Weights of a small GPT-style language model, trained from scratch on English Wikipedia.
Size: width 384, vocabulary 8192.
Training: a variant of Muon for these matrices, 268M tokens, 8547 steps.
Each number is 50 + 10 x the weight over the matrix's rms, rounded and kept within 0 to 99. Layers, rows and columns count from 0.

# layer 5 attention output, 384x384, rms 0.113, rows 179-251, columns 192-287
60 69 59 61 42 31 46 39 45 52 49 55 48 49 53 53 55 43 51 46 34 41 52 52 49 39 42 43 55 56 41 60 43 54 52 48 43 37 58 57 34 51 49 44 49 50 55 42 41 41 32 54 40 48 50 54 44 65 60 49 60 48 48 51 61 26 52 52 64 54 49 58 43 59 55 55 47 59 51 45 43 30 38 42 51 55 29 47 56 46 45 52 57 53 43 45
29 63 50 40 40 49 39 62 45 62 56 31 47 55 44 54 55 71 35 61 48 56 53 38 50 58 52 64 75 50 47 47 33 53 23 39 52 53 31 58 47 56 46 49 47 59 60 60 42 50 54 51 55 42 52 63 58 61 33 46 45 51 49 53 40 58 42 51 59 65 39 53 28 48 53 45 48 37 56 47 40 68 45 55 55 42 42 51 42 61 52 49 60 71 41 46
33 38 45 70 68 47 52 53 61 44 37 39 49 35 62 33 39 38 45 51 42 55 48 54 71 30 50 53 31 55 62 38 52 58 53 49 54 44 43 48 30 64 56 50 57 63 47 51 45 63 56 43 47 43 51 55 50 63 49 54 42 64 44 59 46 54 68 58 68 53 57 48 28 56 24 37 47 41 43 56 69 48 47 41 48 32 54 45 59 39 36 49 52 49 52 46
57 44 63 44 58 63 55 55 30 43 46 30 57 66 43 62 42 62 46 52 71 42 45 47 69 36 44 58 43 54 49 61 52 50 54 45 45 66 56 49 51 50 48 35 65 83 75 30 36 51 56 42 43 34 46 55 61 51 50 53 45 59 40 54 54 54 44 44 39 45 39 62 69 64 38 48 57 67 52 49 46 61 45 57 41 63 47 63 58 50 51 47 51 42 38 71
60 46 57 76 49 60 47 45 39 43 50 60 38 54 79 61 67 55 61 54 41 44 42 55 60 43 50 55 49 27 41 48 31 41 58 54 49 62 38 31 60 31 39 55 63 38 42 42 48 44 28 44 74 74 35 40 59 40 64 48 43 53 39 33 73 53 55 43 48 58 37 48 57 47 47 45 63 46 48 59 53 54 45 38 53 45 53 53 45 40 63 22 51 41 51 62
44 41 39 52 60 46 66 37 65 46 64 51 55 51 59 29 58 41 35 46 59 67 38 61 37 60 65 38 40 43 61 42 45 49 66 45 45 48 38 34 62 38 59 50 40 41 59 51 35 61 50 51 43 39 41 56 52 48 55 60 46 56 57 49 55 41 52 31 47 51 51 30 43 53 51 59 44 71 52 53 33 46 36 51 57 40 35 51 40 44 46 61 45 59 52 52
49 53 61 36 38 38 46 48 59 46 56 24 62 48 39 45 29 53 32 43 49 40 50 51 38 46 62 73 46 68 40 54 51 65 53 57 42 34 45 61 43 45 52 39 50 33 46 47 54 39 53 48 48 53 58 54 51 37 60 19 61 65 60 49 41 43 60 51 54 40 50 45 53 60 63 43 66 52 56 41 70 40 68 45 46 63 47 47 59 44 42 41 44 64 46 29
48 42 49 52 44 50 38 62 31 66 33 45 65 49 75 52 29 47 51 66 65 55 46 55 68 46 52 64 55 48 40 50 42 47 54 41 55 62 51 69 53 53 44 51 62 53 46 47 39 54 41 47 38 24 44 37 60 44 55 58 50 64 44 38 55 54 47 56 35 41 43 50 64 31 56 51 33 45 19 58 54 51 55 39 42 43 65 39 48 52 30 48 54 61 51 28
55 23 44 61 40 56 42 67 31 53 61 48 46 49 59 63 37 52 47 51 67 38 59 63 35 43 44 49 57 68 49 50 35 29 38 57 49 50 62 57 50 60 39 45 47 43 54 52 52 52 46 43 34 47 37 58 49 51 60 49 54 55 41 56 48 64 48 48 62 69 51 53 62 51 54 54 25 63 43 61 56 44 54 46 44 51 54 45 46 42 47 43 46 31 33 64
41 67 45 41 49 49 51 51 43 44 58 60 51 60 51 62 46 58 38 43 47 64 65 42 51 39 39 37 47 49 35 44 30 31 48 45 52 36 72 47 44 58 35 61 53 55 45 31 46 54 49 44 57 50 58 45 37 52 64 46 51 44 47 44 50 51 47 59 54 64 53 63 37 46 40 48 39 36 62 40 46 51 53 57 67 52 53 49 58 51 61 56 66 44 57 64
49 18 45 54 51 45 56 57 58 74 44 56 44 39 58 52 60 47 57 56 54 49 39 58 40 52 51 48 52 47 54 55 45 47 45 49 55 53 65 62 51 50 41 45 62 45 42 43 63 48 62 34 52 48 52 63 53 42 54 43 50 37 38 42 40 48 41 47 46 57 54 43 40 41 43 55 44 63 56 47 61 41 42 63 46 76 70 65 43 45 57 41 55 46 39 46
45 44 61 45 55 55 54 53 37 44 33 75 61 75 42 41 55 51 51 62 76 41 37 38 25 43 59 55 46 49 52 46 43 60 52 56 44 39 35 66 48 61 40 52 41 54 53 39 26 55 50 46 44 60 56 26 48 55 31 61 44 63 48 43 65 36 52 60 57 44 64 43 72 71 61 40 51 46 57 46 46 65 45 44 57 52 27 59 62 49 58 50 54 76 67 58
56 59 43 46 50 43 53 47 78 39 49 50 40 51 28 51 41 41 50 47 51 47 65 32 53 49 55 71 51 45 42 38 39 48 53 32 52 48 56 50 43 43 42 43 57 56 34 27 44 36 54 47 54 59 50 52 45 47 58 47 52 70 38 46 32 39 49 41 62 62 39 44 35 61 55 50 40 53 53 44 57 39 50 67 31 49 39 48 62 57 63 42 33 64 58 57
46 44 57 53 59 60 49 47 38 43 48 35 67 51 36 60 48 48 57 50 50 50 53 69 53 42 67 43 58 54 38 58 58 60 62 63 60 59 40 47 47 36 51 49 60 41 41 52 57 46 40 81 58 33 46 55 53 55 56 44 40 60 47 58 49 39 66 54 52 48 34 54 36 54 50 52 46 42 68 58 50 44 48 45 52 41 51 34 23 60 45 41 59 63 45 55
43 50 35 48 49 60 45 39 60 65 55 47 54 38 61 48 60 52 57 55 57 53 60 57 60 54 50 47 64 39 29 48 62 57 48 51 52 46 56 52 58 46 56 59 41 47 45 45 64 47 64 79 46 46 55 52 51 35 53 38 45 65 63 63 27 58 37 66 42 40 65 67 46 55 51 53 55 53 32 39 56 48 55 56 38 56 57 43 47 48 22 55 63 42 21 54
41 53 55 40 75 59 51 47 57 63 53 58 66 42 52 47 47 50 49 63 51 43 39 33 59 47 50 41 36 63 28 58 46 50 71 61 44 53 51 52 59 51 52 48 62 44 56 46 50 53 43 49 49 69 42 35 44 57 57 39 46 39 30 51 63 36 51 42 45 69 39 51 52 49 44 56 44 44 49 56 57 48 37 51 46 49 42 60 52 54 46 68 56 51 55 45
57 64 55 54 52 57 51 52 55 52 53 36 53 26 45 48 59 47 65 62 51 41 54 47 66 58 54 45 35 59 61 63 44 55 45 48 45 43 35 45 69 58 44 42 47 53 47 43 57 61 46 52 54 57 51 43 49 40 39 62 59 62 44 58 65 32 57 52 47 62 47 52 64 40 56 47 43 57 39 50 36 32 59 31 45 48 31 73 38 57 55 52 58 41 45 50
59 69 47 35 55 41 45 53 51 49 47 67 44 55 51 25 37 59 32 42 38 52 49 60 39 56 49 59 54 49 31 49 45 41 32 35 66 78 53 59 57 54 67 64 51 49 38 58 55 29 59 38 45 46 48 57 41 60 44 44 34 39 39 58 56 37 30 50 48 57 39 59 69 52 48 43 27 47 47 47 60 49 56 54 46 44 76 45 43 42 35 45 59 45 43 60
56 63 38 66 56 55 35 41 68 52 40 80 55 64 41 62 49 39 64 54 58 52 51 40 43 54 47 55 25 34 47 55 33 46 45 58 53 50 55 42 52 33 55 47 42 52 54 42 72 57 57 40 56 63 51 42 52 57 48 67 51 50 66 37 64 57 60 61 57 30 52 57 58 55 52 53 72 47 50 52 73 48 46 46 58 45 42 57 34 55 38 60 42 59 73 46
68 58 52 56 47 52 48 34 45 47 46 30 52 41 42 52 52 51 45 55 48 56 57 53 53 52 49 54 52 47 48 58 43 61 51 53 48 58 41 39 53 63 39 44 54 35 52 51 49 48 25 45 56 55 45 66 49 42 43 37 44 50 42 39 55 43 59 60 52 59 41 61 49 53 40 51 51 66 59 59 55 54 38 60 63 51 42 56 60 55 44 42 55 44 38 51
63 50 63 66 41 55 61 52 52 45 42 62 58 62 49 34 45 66 54 47 39 61 48 57 50 66 36 36 44 39 48 31 47 40 26 41 54 46 39 56 57 52 54 55 47 56 49 50 73 56 29 47 50 42 47 59 50 48 54 52 42 56 65 49 67 49 31 47 41 44 57 45 59 59 54 52 50 51 47 52 42 66 71 53 64 43 32 41 63 39 60 46 42 46 43 41
54 37 63 58 54 50 47 43 45 49 44 44 48 41 59 54 44 54 58 47 65 75 39 49 63 54 51 43 45 49 63 52 56 49 50 45 50 44 61 52 39 59 57 54 58 40 40 57 47 51 57 52 50 51 49 50 41 43 52 35 61 40 39 46 50 36 50 65 49 59 48 50 53 29 61 63 53 47 66 57 67 55 39 42 38 62 59 68 39 58 57 50 46 49 55 53
49 57 49 54 53 38 50 64 46 73 39 59 47 38 53 34 49 42 57 74 68 38 61 37 48 50 36 59 46 54 38 44 57 62 49 45 52 37 39 59 52 48 54 52 44 46 45 47 56 49 36 53 55 40 56 56 51 59 41 49 51 48 38 65 28 46 48 46 47 53 26 50 40 59 49 48 34 53 50 51 69 62 62 48 55 58 52 70 37 59 53 60 69 46 37 54
77 56 50 57 76 46 37 66 77 56 62 65 42 44 52 51 53 58 52 47 49 62 31 45 56 49 52 63 51 57 47 50 45 59 52 68 44 54 31 56 47 31 43 55 56 30 49 64 65 38 48 42 43 55 82 39 56 56 68 51 44 46 42 40 50 38 62 50 52 64 63 44 49 42 54 54 40 40 37 58 47 45 62 49 59 48 27 25 36 29 70 18 37 38 42 47
58 43 34 50 44 35 46 45 50 53 50 61 41 63 51 35 40 35 41 61 48 59 08 53 72 55 47 66 32 53 38 60 56 39 52 64 48 47 66 49 59 45 68 63 34 68 56 61 53 43 54 35 59 66 56 59 42 52 48 39 56 45 47 45 51 52 41 52 36 26 44 63 58 41 41 44 47 54 52 39 40 52 57 47 62 61 57 47 45 50 43 55 62 36 43 56
39 43 42 65 55 59 31 37 61 39 55 48 50 49 56 59 54 57 47 60 53 46 62 43 50 48 23 49 44 49 57 55 36 50 45 49 63 45 44 51 44 57 59 60 55 46 43 53 47 51 30 41 71 46 29 61 39 56 43 53 47 56 47 56 39 61 47 47 58 41 50 59 50 50 43 51 36 51 58 24 43 47 53 54 52 57 29 54 62 54 70 56 55 34 60 51
30 40 42 57 46 49 45 59 43 38 51 50 48 57 50 53 44 61 60 44 44 34 42 54 56 50 46 43 56 32 55 43 40 52 44 48 51 69 53 46 56 57 50 47 43 40 48 49 52 54 48 61 39 55 54 42 48 52 61 56 46 52 61 51 43 34 42 48 51 53 41 32 51 40 48 46 67 41 54 70 52 45 47 34 50 60 60 47 54 59 43 59 44 58 51 43
29 61 63 52 49 41 44 55 39 49 50 40 45 62 38 64 59 67 41 39 44 54 41 68 43 28 48 39 48 50 47 62 64 43 65 47 39 46 53 36 65 54 55 48 56 51 33 47 49 62 35 43 40 62 51 59 51 32 51 62 74 60 40 50 43 40 43 56 59 42 47 48 57 50 42 48 65 60 45 62 42 55 53 47 64 67 54 50 50 63 33 50 63 54 42 29
40 38 48 43 53 55 56 38 41 44 56 53 47 56 53 52 46 45 55 62 48 52 50 44 56 37 50 42 54 47 54 53 43 59 65 51 56 41 56 56 38 48 34 40 54 48 56 41 45 51 43 52 41 57 45 45 46 47 45 53 60 41 73 50 51 45 62 38 61 39 27 47 51 55 54 52 45 45 60 57 62 54 45 31 57 51 53 59 39 51 40 48 56 55 51 50
65 60 55 46 51 46 58 46 66 45 54 62 63 54 62 50 53 51 55 48 33 55 60 44 46 45 38 52 57 28 59 60 52 51 39 57 40 51 32 50 32 58 43 58 48 46 44 36 38 41 64 45 44 47 45 34 42 47 47 52 56 72 50 39 57 66 67 42 46 47 49 32 54 49 75 43 62 50 64 45 47 42 49 36 61 40 36 57 45 35 34 64 50 52 61 81
63 46 66 47 48 48 41 53 44 39 58 64 61 53 43 71 63 61 50 48 68 65 32 58 49 61 66 50 39 53 50 62 58 41 58 45 43 43 56 65 64 46 49 41 55 57 38 40 54 35 43 49 52 36 42 41 26 58 27 55 29 38 50 53 58 45 66 58 48 46 57 46 45 43 61 71 55 53 39 48 48 60 46 54 39 72 46 48 49 53 47 44 44 54 63 46
56 52 47 45 39 52 41 58 56 27 57 50 56 66 42 37 50 55 43 55 53 57 61 62 45 25 57 50 45 35 60 57 54 64 38 49 52 57 52 46 56 50 49 38 51 58 25 42 33 60 42 45 50 34 61 51 68 57 42 40 33 38 60 52 45 54 36 44 69 47 49 48 55 37 41 40 49 54 53 59 71 64 44 48 69 50 55 60 49 49 52 58 58 42 47 32
46 45 47 53 45 44 56 48 58 53 34 51 50 52 57 46 44 49 35 41 48 54 45 54 28 57 51 42 57 62 32 61 54 51 44 56 43 52 53 65 57 53 45 50 41 52 62 56 37 62 22 61 55 65 45 53 60 44 53 48 53 55 63 45 44 50 60 39 24 51 46 44 53 46 45 60 48 39 43 49 68 48 54 62 61 34 47 43 66 34 57 56 52 55 49 62
61 74 46 61 45 31 42 60 50 50 55 45 47 44 79 53 64 53 35 60 49 44 62 45 52 50 55 54 56 56 31 45 50 34 51 59 59 48 72 52 41 52 40 45 35 64 77 48 78 31 56 57 53 43 57 48 52 46 49 45 46 46 31 42 33 50 46 20 58 48 54 60 52 43 48 46 61 57 54 51 42 48 82 28 72 59 69 60 68 52 63 46 49 46 56 51
44 48 45 45 43 41 36 39 51 45 38 57 38 58 55 72 45 49 55 51 57 49 55 26 49 66 52 44 53 52 56 49 54 48 52 46 56 43 51 51 42 49 57 32 47 45 58 50 57 41 48 56 28 47 35 47 47 50 41 41 48 67 40 51 61 38 57 59 55 70 63 45 43 37 65 53 43 63 41 46 24 35 65 56 53 61 58 43 45 52 42 25 39 31 53 45
38 46 53 35 52 33 59 61 39 53 42 48 38 53 65 45 54 48 41 46 38 36 51 55 62 49 58 52 52 49 58 72 42 55 59 56 45 55 37 67 50 39 48 60 50 19 38 57 25 66 58 61 45 54 53 55 53 50 56 44 50 35 46 48 69 39 54 57 56 46 55 41 67 58 46 53 61 43 51 43 30 46 68 51 47 56 57 52 51 49 48 52 50 52 49 51
57 59 69 52 55 55 63 41 51 48 55 53 59 61 67 43 52 58 43 43 45 62 57 35 60 53 58 39 31 40 46 49 42 48 67 56 61 65 71 41 22 52 42 60 47 56 56 49 38 54 35 48 56 45 56 21 26 47 62 62 49 43 74 57 60 50 52 50 38 29 34 49 56 53 40 76 55 56 38 30 65 60 58 37 54 43 33 51 55 44 51 55 37 49 67 62
59 45 61 55 43 53 39 45 55 43 28 54 45 32 51 54 59 56 53 70 49 54 69 53 48 48 47 53 44 53 68 50 45 50 40 46 62 43 57 42 29 45 60 64 69 45 59 44 41 66 54 51 46 39 35 59 51 46 36 45 62 41 62 38 35 45 47 74 47 35 66 58 42 26 73 34 53 62 49 51 33 47 38 39 65 63 56 59 56 51 69 33 57 34 70 43
47 50 46 43 39 35 58 49 53 61 37 44 43 62 36 51 55 56 55 52 51 48 65 37 58 41 49 53 48 69 54 54 44 66 39 34 56 48 48 68 48 55 48 48 53 66 34 40 58 64 55 53 43 56 58 43 60 41 50 54 57 42 32 62 52 49 49 56 54 52 57 59 40 51 43 42 49 56 52 83 54 51 66 56 32 51 53 34 27 63 41 56 59 64 34 50
62 52 47 62 46 47 63 60 49 51 52 76 49 48 48 55 52 41 54 52 36 45 57 46 54 54 27 45 31 46 46 65 56 59 37 60 42 44 38 49 48 49 71 51 67 54 55 42 52 21 53 76 40 47 58 48 56 53 41 64 55 46 36 39 55 69 68 28 56 58 34 51 29 45 71 53 41 41 38 56 39 60 48 31 65 59 63 44 44 42 50 60 51 68 47 64
55 69 66 54 59 51 48 36 38 61 42 50 59 32 47 43 51 51 47 52 50 73 58 53 37 56 41 46 42 37 47 59 46 54 51 35 47 46 55 50 53 54 49 57 22 61 60 41 44 42 45 61 58 57 58 49 40 38 57 46 57 51 61 45 59 43 42 45 52 71 44 50 56 42 55 49 41 44 62 38 48 42 51 61 47 23 59 52 49 31 58 57 44 34 59 46
56 57 56 58 49 26 46 35 46 49 49 53 51 56 47 45 40 57 53 43 57 48 53 50 34 23 61 42 47 58 66 57 29 49 57 43 46 58 53 63 40 65 38 69 54 40 49 51 51 43 60 62 44 56 59 42 55 50 63 31 36 46 42 44 60 58 42 43 46 57 46 46 60 55 59 43 58 46 47 60 49 34 43 39 45 47 27 68 54 40 40 70 59 45 65 42
49 50 27 44 43 44 59 42 42 43 74 54 48 71 30 54 50 30 56 58 33 59 39 45 31 58 59 42 44 62 28 52 41 44 52 68 58 50 50 61 49 29 46 52 55 62 52 66 60 24 50 46 54 55 54 60 48 49 52 26 58 65 26 46 59 46 49 61 53 59 43 48 48 61 59 51 45 50 51 51 60 53 35 55 48 53 44 66 60 38 53 60 56 45 47 44
73 48 53 60 52 43 37 49 56 48 53 66 58 63 70 53 50 50 50 57 42 61 38 40 55 43 49 52 39 54 50 31 49 60 40 52 63 63 60 55 36 44 57 67 30 41 50 48 57 47 54 39 56 54 42 44 48 39 34 43 63 39 62 38 47 46 42 50 54 54 59 60 63 34 65 46 56 45 65 46 57 51 56 46 47 52 34 56 43 27 38 53 59 51 54 42
38 58 55 40 37 38 52 44 49 35 50 55 56 49 52 50 45 65 65 58 30 37 52 59 42 40 56 55 55 41 45 44 67 55 32 50 47 50 43 53 36 60 48 52 56 33 39 63 41 37 55 42 47 48 34 62 42 45 43 34 39 45 43 46 49 62 37 45 56 54 54 69 56 64 44 48 53 53 71 65 47 41 62 38 44 56 30 40 52 52 41 53 55 55 42 57
46 47 61 42 28 62 48 47 58 49 48 50 39 57 44 55 45 47 62 65 57 63 46 49 43 45 55 45 44 48 60 53 32 40 55 56 66 60 38 45 46 59 41 78 52 50 47 56 50 50 62 51 40 28 51 33 58 62 49 51 36 63 40 66 52 40 38 40 58 53 57 39 54 75 62 47 52 52 69 58 57 50 44 51 61 46 60 51 48 53 50 49 60 49 47 28
49 50 61 39 58 48 47 50 45 36 63 48 45 60 44 54 55 43 52 63 46 53 42 50 57 49 46 46 46 36 60 58 57 48 61 52 51 36 37 42 54 42 50 45 63 56 22 70 43 50 53 40 54 45 57 52 52 47 57 59 52 55 47 50 61 33 50 41 55 38 46 44 63 44 75 51 60 62 50 58 51 41 57 44 42 46 54 45 58 48 46 45 51 41 48 46
35 36 32 46 56 56 42 51 47 43 38 53 53 50 58 59 56 53 65 52 56 48 57 52 45 48 26 64 35 39 63 56 56 61 32 65 35 57 69 54 34 55 63 44 38 41 37 48 48 43 43 60 49 62 57 75 36 53 55 30 37 69 47 68 39 51 56 55 67 61 54 58 54 53 53 31 51 40 51 67 56 52 59 44 45 44 55 52 52 73 34 55 69 56 44 43
46 59 51 55 45 56 48 58 46 65 70 45 51 36 60 61 38 42 42 45 72 52 47 52 56 47 55 57 38 54 59 55 50 65 51 45 32 72 44 46 34 55 47 56 64 50 58 47 24 53 39 53 53 51 46 40 58 45 46 58 48 57 58 34 60 37 56 46 59 50 60 50 38 52 22 56 43 56 40 48 49 39 47 62 54 34 55 50 35 49 55 34 45 46 47 64
62 32 57 66 44 44 46 53 62 47 54 39 44 65 50 53 48 65 54 53 46 54 47 66 50 55 34 48 61 45 44 60 51 65 38 53 61 53 38 53 47 52 48 59 46 36 50 44 31 42 35 47 55 49 60 49 48 50 64 46 46 40 36 46 50 51 39 54 63 46 59 54 54 47 32 44 34 41 52 61 74 53 52 68 35 42 40 61 56 30 55 57 49 72 50 53
51 35 33 67 50 60 35 60 47 70 19 41 30 55 41 49 38 59 73 59 42 43 52 37 44 50 45 55 61 44 66 60 42 61 55 50 45 74 64 58 39 63 53 39 49 39 49 60 55 46 31 54 71 51 53 41 66 44 49 48 41 55 31 46 51 69 50 44 56 48 43 57 47 38 60 54 50 63 56 43 33 54 49 67 62 71 35 55 46 54 48 63 32 41 35 52
49 51 43 46 56 46 55 53 54 44 48 58 54 58 45 55 68 52 50 43 44 44 60 50 66 53 59 48 35 47 52 61 51 44 28 44 62 36 37 51 40 57 53 42 48 50 40 62 51 55 55 50 43 35 55 26 45 82 60 67 60 42 46 69 60 49 69 60 43 44 71 62 58 56 54 41 36 54 55 32 47 44 56 54 64 57 32 55 29 39 55 54 49 44 58 44
48 41 51 42 55 51 49 44 62 57 58 57 31 42 42 60 58 67 46 30 56 47 48 63 65 55 40 38 47 53 48 46 61 48 55 49 47 55 44 47 37 55 52 55 38 44 36 53 51 39 45 45 46 55 32 45 49 49 44 48 51 33 60 65 41 59 48 62 63 54 51 50 50 43 53 62 27 63 51 49 53 43 57 52 46 55 61 42 33 45 46 52 60 64 47 50
50 60 55 34 59 60 55 45 58 50 53 71 67 54 56 34 47 42 65 46 46 49 49 64 68 54 31 55 54 42 56 61 53 42 55 55 63 50 24 33 46 50 61 59 54 58 58 40 53 44 35 55 50 42 59 55 51 46 42 55 60 42 49 41 24 37 61 50 58 36 44 38 65 36 54 44 61 51 66 54 55 43 44 50 57 44 62 57 59 50 45 42 52 43 45 56
55 51 75 49 63 48 43 50 64 52 55 49 44 49 47 64 49 37 63 53 38 68 48 41 41 46 33 56 46 45 65 58 53 53 28 65 56 54 50 55 52 52 48 54 51 44 52 35 48 59 63 33 38 47 40 37 46 51 49 40 52 63 55 73 59 57 70 48 42 51 54 43 55 63 35 61 48 40 29 29 48 73 54 42 83 48 71 46 60 61 62 50 52 45 60 36
44 45 57 48 59 57 60 62 43 56 52 48 66 49 35 40 57 45 48 59 47 63 49 67 58 44 47 42 56 29 67 46 58 61 45 55 46 68 57 60 41 26 47 42 67 53 68 60 52 47 49 45 62 44 54 47 58 55 70 58 61 38 53 64 54 46 36 58 50 52 55 60 36 39 40 57 47 39 28 56 60 50 53 57 43 68 38 51 33 56 55 54 25 69 43 53
48 56 45 43 68 52 40 50 55 39 76 59 51 44 44 31 58 51 60 56 58 58 59 49 36 43 63 53 56 47 53 39 66 61 45 51 67 50 46 42 40 43 67 29 61 54 44 43 50 40 44 52 52 25 47 58 50 62 57 52 60 53 39 47 46 62 56 56 34 43 40 50 54 53 48 55 44 52 55 55 57 56 48 51 48 44 53 49 56 35 63 46 65 50 47 57
56 58 58 48 46 33 61 57 48 41 44 61 46 56 61 52 47 52 40 41 32 39 41 60 45 31 38 70 42 60 53 55 52 29 71 59 56 34 65 40 61 40 30 47 56 40 57 58 48 48 52 56 55 34 44 55 46 43 60 34 48 50 39 51 51 48 76 44 46 51 33 54 47 48 55 42 44 38 64 67 49 44 65 59 65 62 49 52 38 44 54 27 54 46 51 66
37 55 32 42 46 56 45 28 57 49 60 58 63 40 37 60 51 55 38 49 46 35 53 50 71 57 47 46 48 58 54 64 60 48 61 49 58 36 40 42 46 37 41 46 55 59 69 56 49 40 31 45 55 47 42 60 40 53 45 41 39 43 51 36 38 57 70 48 74 38 47 52 50 56 55 34 54 53 40 37 51 46 44 45 36 30 36 50 53 32 50 61 53 48 42 55
52 26 43 52 52 51 56 52 59 39 43 52 52 72 55 57 43 67 50 56 39 46 50 54 53 52 60 59 43 68 37 64 61 42 35 37 54 41 62 33 44 65 45 43 59 44 44 50 47 57 57 61 58 58 59 50 51 58 58 47 48 46 42 54 51 43 45 42 54 53 55 49 49 63 39 49 51 53 45 65 51 40 44 37 51 47 47 53 49 56 51 58 58 45 44 47
49 63 62 45 65 41 53 32 54 52 58 28 49 44 47 46 46 54 57 39 57 52 51 66 45 51 32 49 38 48 48 58 61 42 55 44 53 39 43 62 47 21 63 48 50 48 43 43 63 49 57 36 42 55 48 46 54 50 50 55 31 35 45 67 56 46 57 40 53 42 55 59 63 49 46 59 53 52 55 53 38 48 34 64 65 49 50 53 49 55 32 60 45 69 41 60
64 48 43 47 68 44 53 70 51 47 48 46 47 47 47 48 47 14 40 46 38 44 44 50 42 43 55 51 49 38 38 43 43 55 50 40 45 53 51 58 54 49 33 42 55 29 70 62 61 26 52 38 65 53 47 52 51 53 60 51 51 50 46 57 52 57 55 49 52 54 47 46 66 57 56 45 49 71 47 43 48 53 49 58 40 67 55 37 41 40 39 49 45 48 54 51
53 51 43 47 36 44 17 45 52 53 39 46 68 62 40 48 49 49 44 56 51 50 58 42 46 48 62 39 58 68 34 36 40 39 63 36 48 44 55 37 53 55 55 43 51 62 49 52 37 42 56 70 38 43 59 58 40 52 51 44 35 39 50 34 51 62 50 37 52 49 41 52 46 41 37 61 54 38 48 44 59 42 50 47 63 70 45 47 46 44 57 60 47 55 37 55
45 61 48 55 47 61 40 48 49 59 59 54 40 44 65 28 37 55 50 52 48 45 61 31 24 53 48 59 47 55 51 46 41 54 34 70 61 55 42 42 46 54 17 50 52 65 49 52 53 48 33 40 47 42 48 43 59 50 58 67 53 50 46 49 59 38 59 36 41 34 54 39 52 36 54 45 63 37 46 52 47 43 39 37 62 49 54 56 59 49 28 57 62 46 42 47
37 39 63 52 49 33 56 46 41 62 53 53 48 45 55 73 52 65 48 59 50 52 37 51 65 37 58 46 55 48 43 46 31 44 50 44 56 54 41 44 52 56 46 50 58 49 49 60 45 63 59 58 47 61 48 49 34 48 43 31 52 58 35 40 49 50 46 36 46 57 60 38 49 58 39 59 55 53 37 72 52 61 41 66 41 30 70 48 51 59 38 54 44 41 37 40
42 45 58 48 44 52 49 40 58 56 35 30 35 40 38 58 69 50 57 49 44 41 48 46 58 56 47 57 38 40 44 45 50 49 61 54 29 52 64 37 62 53 35 60 45 54 52 50 53 38 40 52 50 55 53 64 48 59 53 69 48 44 65 48 65 67 66 44 38 65 64 57 65 50 48 60 45 59 60 43 28 41 58 52 56 37 53 55 50 48 40 59 62 53 52 61
56 37 49 38 51 48 53 66 41 31 37 58 40 58 51 41 61 60 58 50 51 47 64 33 39 36 52 51 46 48 63 52 55 28 65 67 59 44 27 36 54 63 56 69 41 54 67 45 55 56 47 52 45 54 62 41 39 57 51 60 58 34 54 41 58 60 57 48 33 36 54 56 54 46 48 46 44 55 59 58 48 55 42 51 33 43 45 42 60 55 36 66 47 46 40 57
51 56 44 67 47 56 46 58 62 45 59 58 53 54 67 75 47 52 45 49 51 40 51 50 38 41 61 55 48 65 49 39 60 64 39 59 43 57 56 58 61 33 39 58 52 45 58 70 43 52 41 55 44 39 42 50 38 59 57 55 51 52 56 42 34 47 50 48 51 43 43 59 49 54 46 53 40 47 32 52 32 41 46 53 43 51 46 63 58 39 65 52 52 60 51 42
60 49 46 36 60 64 42 37 34 47 51 47 49 44 52 67 68 59 40 57 57 41 47 46 42 48 66 50 46 43 53 56 54 66 31 40 44 40 67 64 41 60 54 43 50 43 60 49 51 57 44 53 41 54 38 67 51 46 53 43 59 38 43 52 50 46 33 50 45 54 43 67 44 50 61 53 51 59 44 57 35 68 41 39 61 53 61 41 39 53 34 61 73 48 37 73
28 36 39 38 40 48 29 48 48 55 49 36 39 60 49 62 42 47 55 45 42 58 72 33 51 42 47 53 52 37 57 27 55 41 44 52 55 48 52 59 49 42 44 66 52 60 53 51 60 43 51 53 58 60 47 47 47 39 49 44 52 50 32 63 56 35 46 51 53 54 48 52 37 50 40 58 37 49 35 50 33 54 52 50 53 70 41 39 56 34 61 42 43 50 52 63
45 57 45 53 51 63 51 42 53 66 53 53 51 52 61 49 39 55 46 53 49 47 61 48 49 51 59 26 61 49 55 57 54 63 38 55 74 44 48 45 54 39 33 44 49 42 53 61 48 61 40 49 41 40 49 59 37 65 42 48 45 54 40 38 50 55 60 59 68 58 46 45 29 44 40 54 48 55 54 56 50 52 69 52 51 40 65 37 48 57 58 48 44 69 42 51
53 68 57 45 43 67 61 46 60 50 56 49 48 50 56 57 42 60 53 50 42 56 59 64 43 49 42 43 44 45 48 40 46 56 42 46 36 35 38 41 50 71 43 43 50 59 50 65 45 39 46 56 53 53 43 56 25 48 52 46 54 39 52 40 42 54 63 66 28 61 25 46 30 40 66 43 48 65 51 47 28 53 38 37 53 60 56 35 67 37 58 47 51 49 55 64
41 45 54 41 45 42 53 57 46 56 41 74 48 42 57 43 46 41 49 46 33 66 40 63 40 49 55 64 49 51 51 61 66 54 39 46 41 60 43 43 63 45 56 46 40 42 65 58 47 64 32 43 64 49 50 62 59 39 56 57 39 43 46 63 48 48 62 20 39 35 42 43 36 61 42 38 49 41 38 65 58 52 60 25 48 64 55 43 64 41 53 53 61 45 45 63